Part of a small language model's weights.
Size: width 128, MLP 320 ReGLU, vocabulary 2048, 1.96M parameters.
Architecture: RMSNorm before each block, no biases in attention or MLP, tied embeddings.
Each number is 500 + 50 x the weight over its row's rms, rounded and kept within 0 to 999. Layers, rows and columns count from 0. Numbers have three digits each. The size before them is the row's rms in percent of the matrix's.

# layer 2 MLP up, 320x128, rms 0.145, rows 105-155, columns 0-127
100:450539564543526475608513447520562511449478501525511453543479518514494512467435499484614582498528497542475561486487553371505485448670530496466439427515433501565439556439482468456488444521509466572464570474467540452435574512556515463624524534433520512474546524483476426558463505529559497420487510488469470560464464504463487592456408504501476477474482435549576421397568487511567550558559
087:551516446435482489530527574420487523439470447521584472432481498593428472508572414507468477524535569539495522463507434475487452425599532480461506419421482479453504512521433472530515624485517513439443538535524488449516582543514347495536533463497517566472482568495517603520587403390545476586508471554540506559480454548491521474457474574585498535512596543473547426453464518479446493447499
102:492396533535587534505429552505440518426557572499482494534570551622464467479458498452564390453543446476612508472548563534390506482505515464510462499435515430580514466411505550436545415490546541413464495533401490483458523544619472531512542488514443523496398493415455462501486493512533488514476497467455453448419493482527517577555587511487406509476586501553469534469485512497508438538425
105:500527621557517514500442508541375408488467407557540500511475517507462529478612459481452496490473422553598498460536498519485485498556470498487506438492457523525482355529538453537556560529558439520541463501502504536472484623521511560445489436530497487511481452517526535562453470516482464515556537367477612449411507511530557593527511470520527597453557493513465584434484466387491558529569
109:534437578473512511510503552478442498456569548446437463471517430488466483457577539522463550563473486452481494450616594448573515499505441393453592455506537507554465506581545453515563527477613453529540538421465580408535607581504467520463471481522555574529478473524519489531392475514525452545611435478513530465470469464403524588486563473518435463489493514515396515489540457503529584489556
101:447587475442546458545572458547434469491545484578510498488539571427500434506516537511465541491479436547505521477423485517561488501531561563547552452592536523477530403480452538431544480530462476545508530428512535571432391552519511577524525531544602521538521459542480519496480463504563545495510587434563473629407472518409391619441481373534518514527573463472531572520468523507511540475491
098:446483466546481433563470517504453564577526449424519477541484559447488507551506497473518543518453496440457600379516519609553494542365419549507545605432510496504521487474438515525549479472439535547545430528527512563550486476532397457473653590461436515507516450446472452551497514541537560474476426520506547449550519491546458538471470472567439467481586545435540381466469535460490549538508
097:484509425479502521498467386472522514495462378526512460493495508455502598504545531489506522570522438505516573533482528431492545453473521417544504593493538468559572549410479401474440540489530467388500449500463404467497583500493453477438459565570436507536601486560541534537531484425478466509578402430519462453454490460517463410510544516476485522491587440452523484518470609444359486557493
097:553497498535476549502420473505461473543488564387510536458521481529474425445565479512398475528575600454529469412450458466483457470422491432472420491554476436575514606528548507564537491485445544595475532559479404452540557511577495469514456523515380494504420512529611474454396464435549481473497570569439484502484588524471475516505539481561571464517423544497484578545430501505497450439514
093:426407527525581472507500589511497545477548432497510394556522515468482529473418522485455443489503508550423515424524450539537518466543511486475486566485511479467545555618482503513538537596488483502461569593561465480577526451492500415596513465548457445493531497495577518564535497473400489521525448493504530495537478516486500572479430560465467478506403571411417444597562502438548339437545
092:529535562432453441558450445523600571540513479547518519583450528592521537542504519535513551520526529521523419509484540414546470549534529548447565467552422432427461419497491453384419487569467469553518486514599513561500548433553491490456476450480396499469502563547571466555481546524398532506461430456526499563480485487437487578575480460467461415552533506564556578445452403462555515450512
095:537514470456416517548435517534438565539436429528603441557407484507433542483464441483523490561583533515486531456561516483506466477527452513494572362418513470468421554502551599554531590548513448562506506484482520413519493453517399446458487468643481486479449527577494542475497488485454468463483526380519526491452517536538532576459386473523457476555450545565498526538436558464434515539475
103:477460495502449469452516534470553522542533464478454507553481488488411455540526537589471500505451498480501567448524482462530461618477561484566534574530420533503411529501445591459424493518445509488496502449492474488343508484506513496430559446418621424500429546451504497483436380470528406415543443524560427426448455475587490509493499467424430512509461465546577454493478543427467561512576
099:450461489502415468555424650551520483465503607569520482508455486471507516515525534513542515524570405620554451566495582495409526478476466492491468573510491467547443490472413522456579461460440456446496411494437566489457483547486493488463491438550550581452456525487502576512592514516499468442509588500450564543515513490479497519562501492398576392635486468498420547467452535527461494537480
101:524514490419460475527460596463526442523543474450565451495527450455503489380420524404459533485436465485459524507466474536519498484464559507518523385463449545488511586576441558444440567464490448578500499408448404553514484509551582544486529482449522483494434492468582433510410490534527563444465550471592504466511617471544534456449427481564580478392469511548546518571483573473443459550472
095:411386519512467563543529529480556516532492527474497511453502506522485483540548577506520509464453559488458658493493453499471450487514448401461510503491545538539550484442465552504602409432422566427466458523567511553460525512525473553509604567491409492495548463530512389458500450480496512442501524471389498448528524492509563588460501545531547519387417450490440479621534445467439502423549
097:562459533613458579489430577529480546519570388528450556606454524527522474457481466475470492548485534514522423568423501567416467545562550537580504503612547561559529519463499457466559520561415562533578574499423512526433491442435450418509487446522360498489403548515467429457589458485516500551441554495499496506468473412500520485528469456515446481493539544504485481486492464431438498502456
098:475486522560547434534474474468426487415510575514524463595486497552572461503506574547445538521515441444500560579544534424432517491571547511444463438482513610471581549492466504429572439514455422434484537635495482557552490521488450613520470444426591552522517430591528407470478529514431468577518490518552426468527485552574479579524431478553509496548478543485540425432440503499485487478522
100:425528570489489466471548487455522481489586591515560538419506498455479470563515662528508483602508440592521475595575514501467429501465517486371562568542526523503448630479520507411530536457412519499488447517519549541520477520517582556462458543493526508458511509519478487488575367521515559548535491597511520497620552538576585496566515465455543487564501515492515478493501525483513463504425
099:447521461514522481475496416466547567481493522530486485586529481436535440519524536489566529509562501490452489547456550519475583482486452589481385587556431527448523532440476417573562504569515458451529421553514379416560514540497508558464463436515556531500553444536470390528520514523499425504539540597466513665467550487481418549551534446517494450472542503443473498516507408471513435443598
105:454477491548508516473486526492455522430489509363468442553551555502516487466502429509397509429434551532435473389512458514553497393486510569502494453546500600543506526513453531584538534495507574516480510515406506438486634559387445478548505563441504536402526507493605525395517530400517453524486526421618546513488535468470486502576427516564491531455427469496488470499526468454493534488538
091:479465458428542477377527492546509568493551452457489486496445516428440465554550508479542402498427472530491500496436510518519440529497483452488483593573519575489527563546507557508412594488438491503475515557573525425557556537500566542495534568403439457563526509350512557548461503433489514463513498439537539529442464538477541531485427462568463546451512423531457380506491609502525561603447
099:441521528474538455530443451453473505578499514451498498503475505387492578509507489539547528513513436470563377520438446462417507530528530556396517457586476510491567543477489472525470503412509361492507520544536452502477479527445480589508409524440428453545464502550644484584377530524521566501538514611506479555515471498483477427619477483432508558542483453490472534503452522582439548486538
101:540598431480506408487447462535429533475574554518497531553524512555497457520486512559495517529588454527494581474495532387556608457504526488452469536526487573545538450489497605529452535389516523569598577554489452527562507551458524514466478406523472457428495415527535541565534515465527458441475511443450570606498567415460512481481424385523509597471444491484546481471490572523507509497584
103:540467476568520472457396482493530591536469563478499430461553528557525433427518421494498470498443436471509563479482507468544541438509519513524482539538484442509497429485551509461473449466463502430516529474592462628479516554506371601484501460511500487568547414428510575528626547535458466481453422489468507465441476513439481500419651487465560502415592509508394574515506484494509547474546
085:578539507536580584442533537574472534527459457509575576542432497447474421444556535455515439463481478533573614510453533520480495404469561506547480458546440588532474475545500511557437583514477511536517498400509542474436565492471529542570471474484472480514487406507496550489515503540472453409459463484556553376466516477410474552457538508512497660496485564489595538490482379541522511451536
112:507544520490536472633517514510520514533445548450495540452584397443503436359532445508494570482463524417533501545399491353473579546511441480568499494545514503532496527534595488473577507590537571557528467509488503414481542493514488599502534474458471515492475553501459525472518460541513435566513457537490582567542471490484430401496464460389517527544441474512519555509508451439496418559406
106:469506476515487552469542540546492490545440500477503552553419512449419426534479565496575414475522534477456528575575431461528464407458500484435559512551547476522434585534543482402449521459494481482474527470449477529557440481504498503530469479345476509506500500528478457404484496569472500453449549472530582533412442429571453531520460569574478463319490491467561523423573469485564583531526
105:456477573534487482493475597576493560488573481434502437461472412545476415478509406510402590501402429440476471450487507544463527596513487513550548469516441498518430517509423499477591518483540464554397518494425560553469545473434487468507517579587570467528445529414454479470559481530551528494496478527509439482515527558381531565406485560538471509582399505463479552469511565504559424467506
094:483518429483484388485521510484516561538538557432421457385490525555440393478459526535526433438500531457518549466512515514497447429469587402547429493576506433517488544546593516516414536515448493555493486522498523525504515519444495469514449506498489542438526534455522552499449482561552551569501582498432509545406548674427485554464453517623489488480387441469479537452579501532499456476479
097:465512587520403386508537470502464450537535532495528496477394517501599493499546574480539539465511445457532533504560500526445491466509578463446510497436539538460517418498600474506502456619513598410453454592536516595509426451469493453525545441572531481512548487527488649480466434498512478471527572493459522532408481551565430484478476500587568543505536525445582502490521506523497393420471
112:571468555574468458480478511566471477533478469465559557480430520483493567513476490450383459493487484536491486434498559388548445496585479551459471446451589525450511551539529433497453565541489387555481532564578505493453480544497572538427510531420503534518450409575487421591517508450515541491573443545526454476484552542426613495620487520478475447457599561495462531396549496520492484453559
114:476503524541440492423458452526556390578451532487499572604534423517474528584533439548593486603545553445515581434460485454441514489523539457461431513446509447487528540524509453547623596531455510464552592509496546535487506446517535459430579522458473465500432586525477568472498473544554534494503574541545500524484511528530395456587462445456455537544571484544465588450464395487491465456501
101:597466516513558450520476572474471540537516500513601601490579555575488437533503622507562518451517555515448513536521495491479517548513522452436469596450504542515479576456534465532392451536505579469452490517461474509486519523508400519505476471532508525486447499529487523574546493475478550490589443377524485465587528446549534595582585599563452475537532591498411422496518626520458520491468
099:509544460432499500486529595551508524513555508473491455461468529437462513516537545399407514550521583630520468523423538460493524416506429509517493500564504432509504568360519467448534615489503433518468551417526541517568471448484534627513471544475521489526447370486524498466477540485536599453513472547547357568479598458530497534431464486487516500496520532450472499464462568503521566468440
110:468513588572505473569469522569550501519488537503454472509425516431538507463506421503450523506530451434640532503605503586455513478509549522477546454464562452466474535486374524473534499509506537517623396473547414536431517446559450629500579538485457444530558384492515490492496525529532466543583516574543458503424546495510438498475457490526509546498459395472586544563486532510456536578516
109:531519571526546535448537514498526520617452625458507551574432403498529460546442601470508501484547569529563520542509526450512467447450526471515517516493487448526514537457545524548505521466429399525421470487505392579533533393422488523490502548410537501544561459452439509578497467395509565535596421479504506476496631455537527545529488592517484434560509455537516468512409553440506477485464
094:410497470478483398522512536478509500530540449534574535403533496473430508509420436528505485514561557531439436471516636526544465488561517415437567518511551434491417566506410456503455516611472568499567382403454514467388544534565474519501498563479515455499429422529439521480472510536536486450443454438527524456491485500498526580444552590527487471453514496524583516514423511535421431486444
111:524560540519516454534487430475469588547441478519516445550611537431556511529464558525528475545458500463552496430507563593497460491579527543525491415529438471472361466507593398497454466577510403500477450595472548451516524551475454540447466582522566480436557562514540485505566568540496546380476482454559517524550397487468473415485626449490521547523500464510536514497580467460503517498482
095:544542552537526492552533525589595611435550585519523504448557531398464488536535560481550528492564499518506570581463570458559459400498475537547561489522386509485447559455407477522442501507521483553476466414518506536458514470487479554362513498438422457532477482452502439557410420522477489517516572532529482517584652472403561478513478496486517577456482491496546455511485489469473492466561
096:480516551454503527431458550421537456496473543564524493507498494453516545527450589494530562568561526431476452523518388504420459467476505537587445584581535490566417581483455551515482510501572482554515562514517574556455505476526571490431451461441507496550457521439497557448520577445421531525536340468454469432568524483529509572479549441502502464570546537514439445568398430445561529435543
099:530415461533529481420435449497528499535504543478459480402464446417495431477497436500466537560486564509403404470509532474490607543524361501502498591392510464543455472449550476596567475474606403483573499497475524487508498460528462569501534488498569531613494546537523514456613486473507505445530400482471541608488460529595545461477567465573499531505464518520453517524519492431484446486476
099:578642525500506572452490469429540515555509514453573559355616535536397514463534467527530512528456398525473495478542450494439528440524539550548508497500485409536428507487527459523454598489558483490464447498524493487487517545580504491471532531572420490475542443588454453441433506505508533518536478473613440548441513406476550480516545528492519463538410386557498590438516538470494554518531
105:516454510466481429530475576484481575445578433521494586453439507566562477529536580444464559447573615507440464488464530482590372514539474475406518518495545601504493530481424492468569603536487466464540409469526418499510478407495491483467457570463522369477542423539481475451499542517596457467504563485413423458491477536504486483515474505478559530476538463503396479543478552471541466421521
095:552388489464452494498514540508503573543410496376505487527546400521544485589531508500434575555448562429453529532462469550498428503516546461517552542422438595464517403525554531461543545554527449493481512438591485483435524487522556543506512501560525496438477510508513514423508393461462551506619534478460605481628579463553530459469496539506531509519524516498583448563555542443501466586528
102:447479498551582477549535486502446540511439556529559601496475402473548524524522563457491481473493533462440490469499458586446504502532522493479483445411539459489559488516477524485528428558518535481517461453542413477432560438534612509591373461480555468509542455535464462536515404456462523480540503442525576428479545487520365484585490569671511505572439431525537507515516547504539399512502
102:478482467481517397581459473538597538534415610444470492475521427455460517535448553513517523539492428509430440563457460467518476554592585603486540456464499469453477529467453534445478452459403523388395549452522504495447496452519503551420504614453538518516514503554573544507512454519482496396510533548582417554524458453461516496468521538438551477531512377457491520482457596466462518457458
087:562501546529489480605505439419500498432444554439519430432487451521471507482423550522511412485538490478432494411465476476471536569442506500500426493351459530503513564489571483527539436548542565536529443493526526432481471396503524454578403509458522557431525586492489521536479472484542539458521448573493539477529457468494453489498441506434446499502440527400382485458463652510581463528434
100:535511507502535584537515504533478402518480537488437421509396521497532498441423510392506534477529467553484429515558520540535574581550495502473472538506547453517519532516535448526478492515401588393467524541425506547527494546458501641390488399569479475466446481532461444539424570435506593488450418421461428577496511476501428533543492453502442487552509573472464457450571424508487418510499
088:513482495539452491479457482548424535521370555508541488507491438439533514634385455573464485626500523567501514543520541470576418470530472441400539538463507486492474481527601420556435486539500572413515576466532570516476497549493407416501429446528490492443439491512496445520498514421483581548540469407466476519556496475449469509492499499485508541534528524355478472403496538519421521479482
095:465527485555480534433516461426524538561451475536471532398446434461502548558456547509521571482409536580515489410535414455521496532498491515460528504471427467525441500596560538380494514481476424496556545411500506533478509455572451527540436557554587528525496535461411381422393512520451551565534431554532523553509529499457490440459453491448391490523514497535455519477478434557548506572608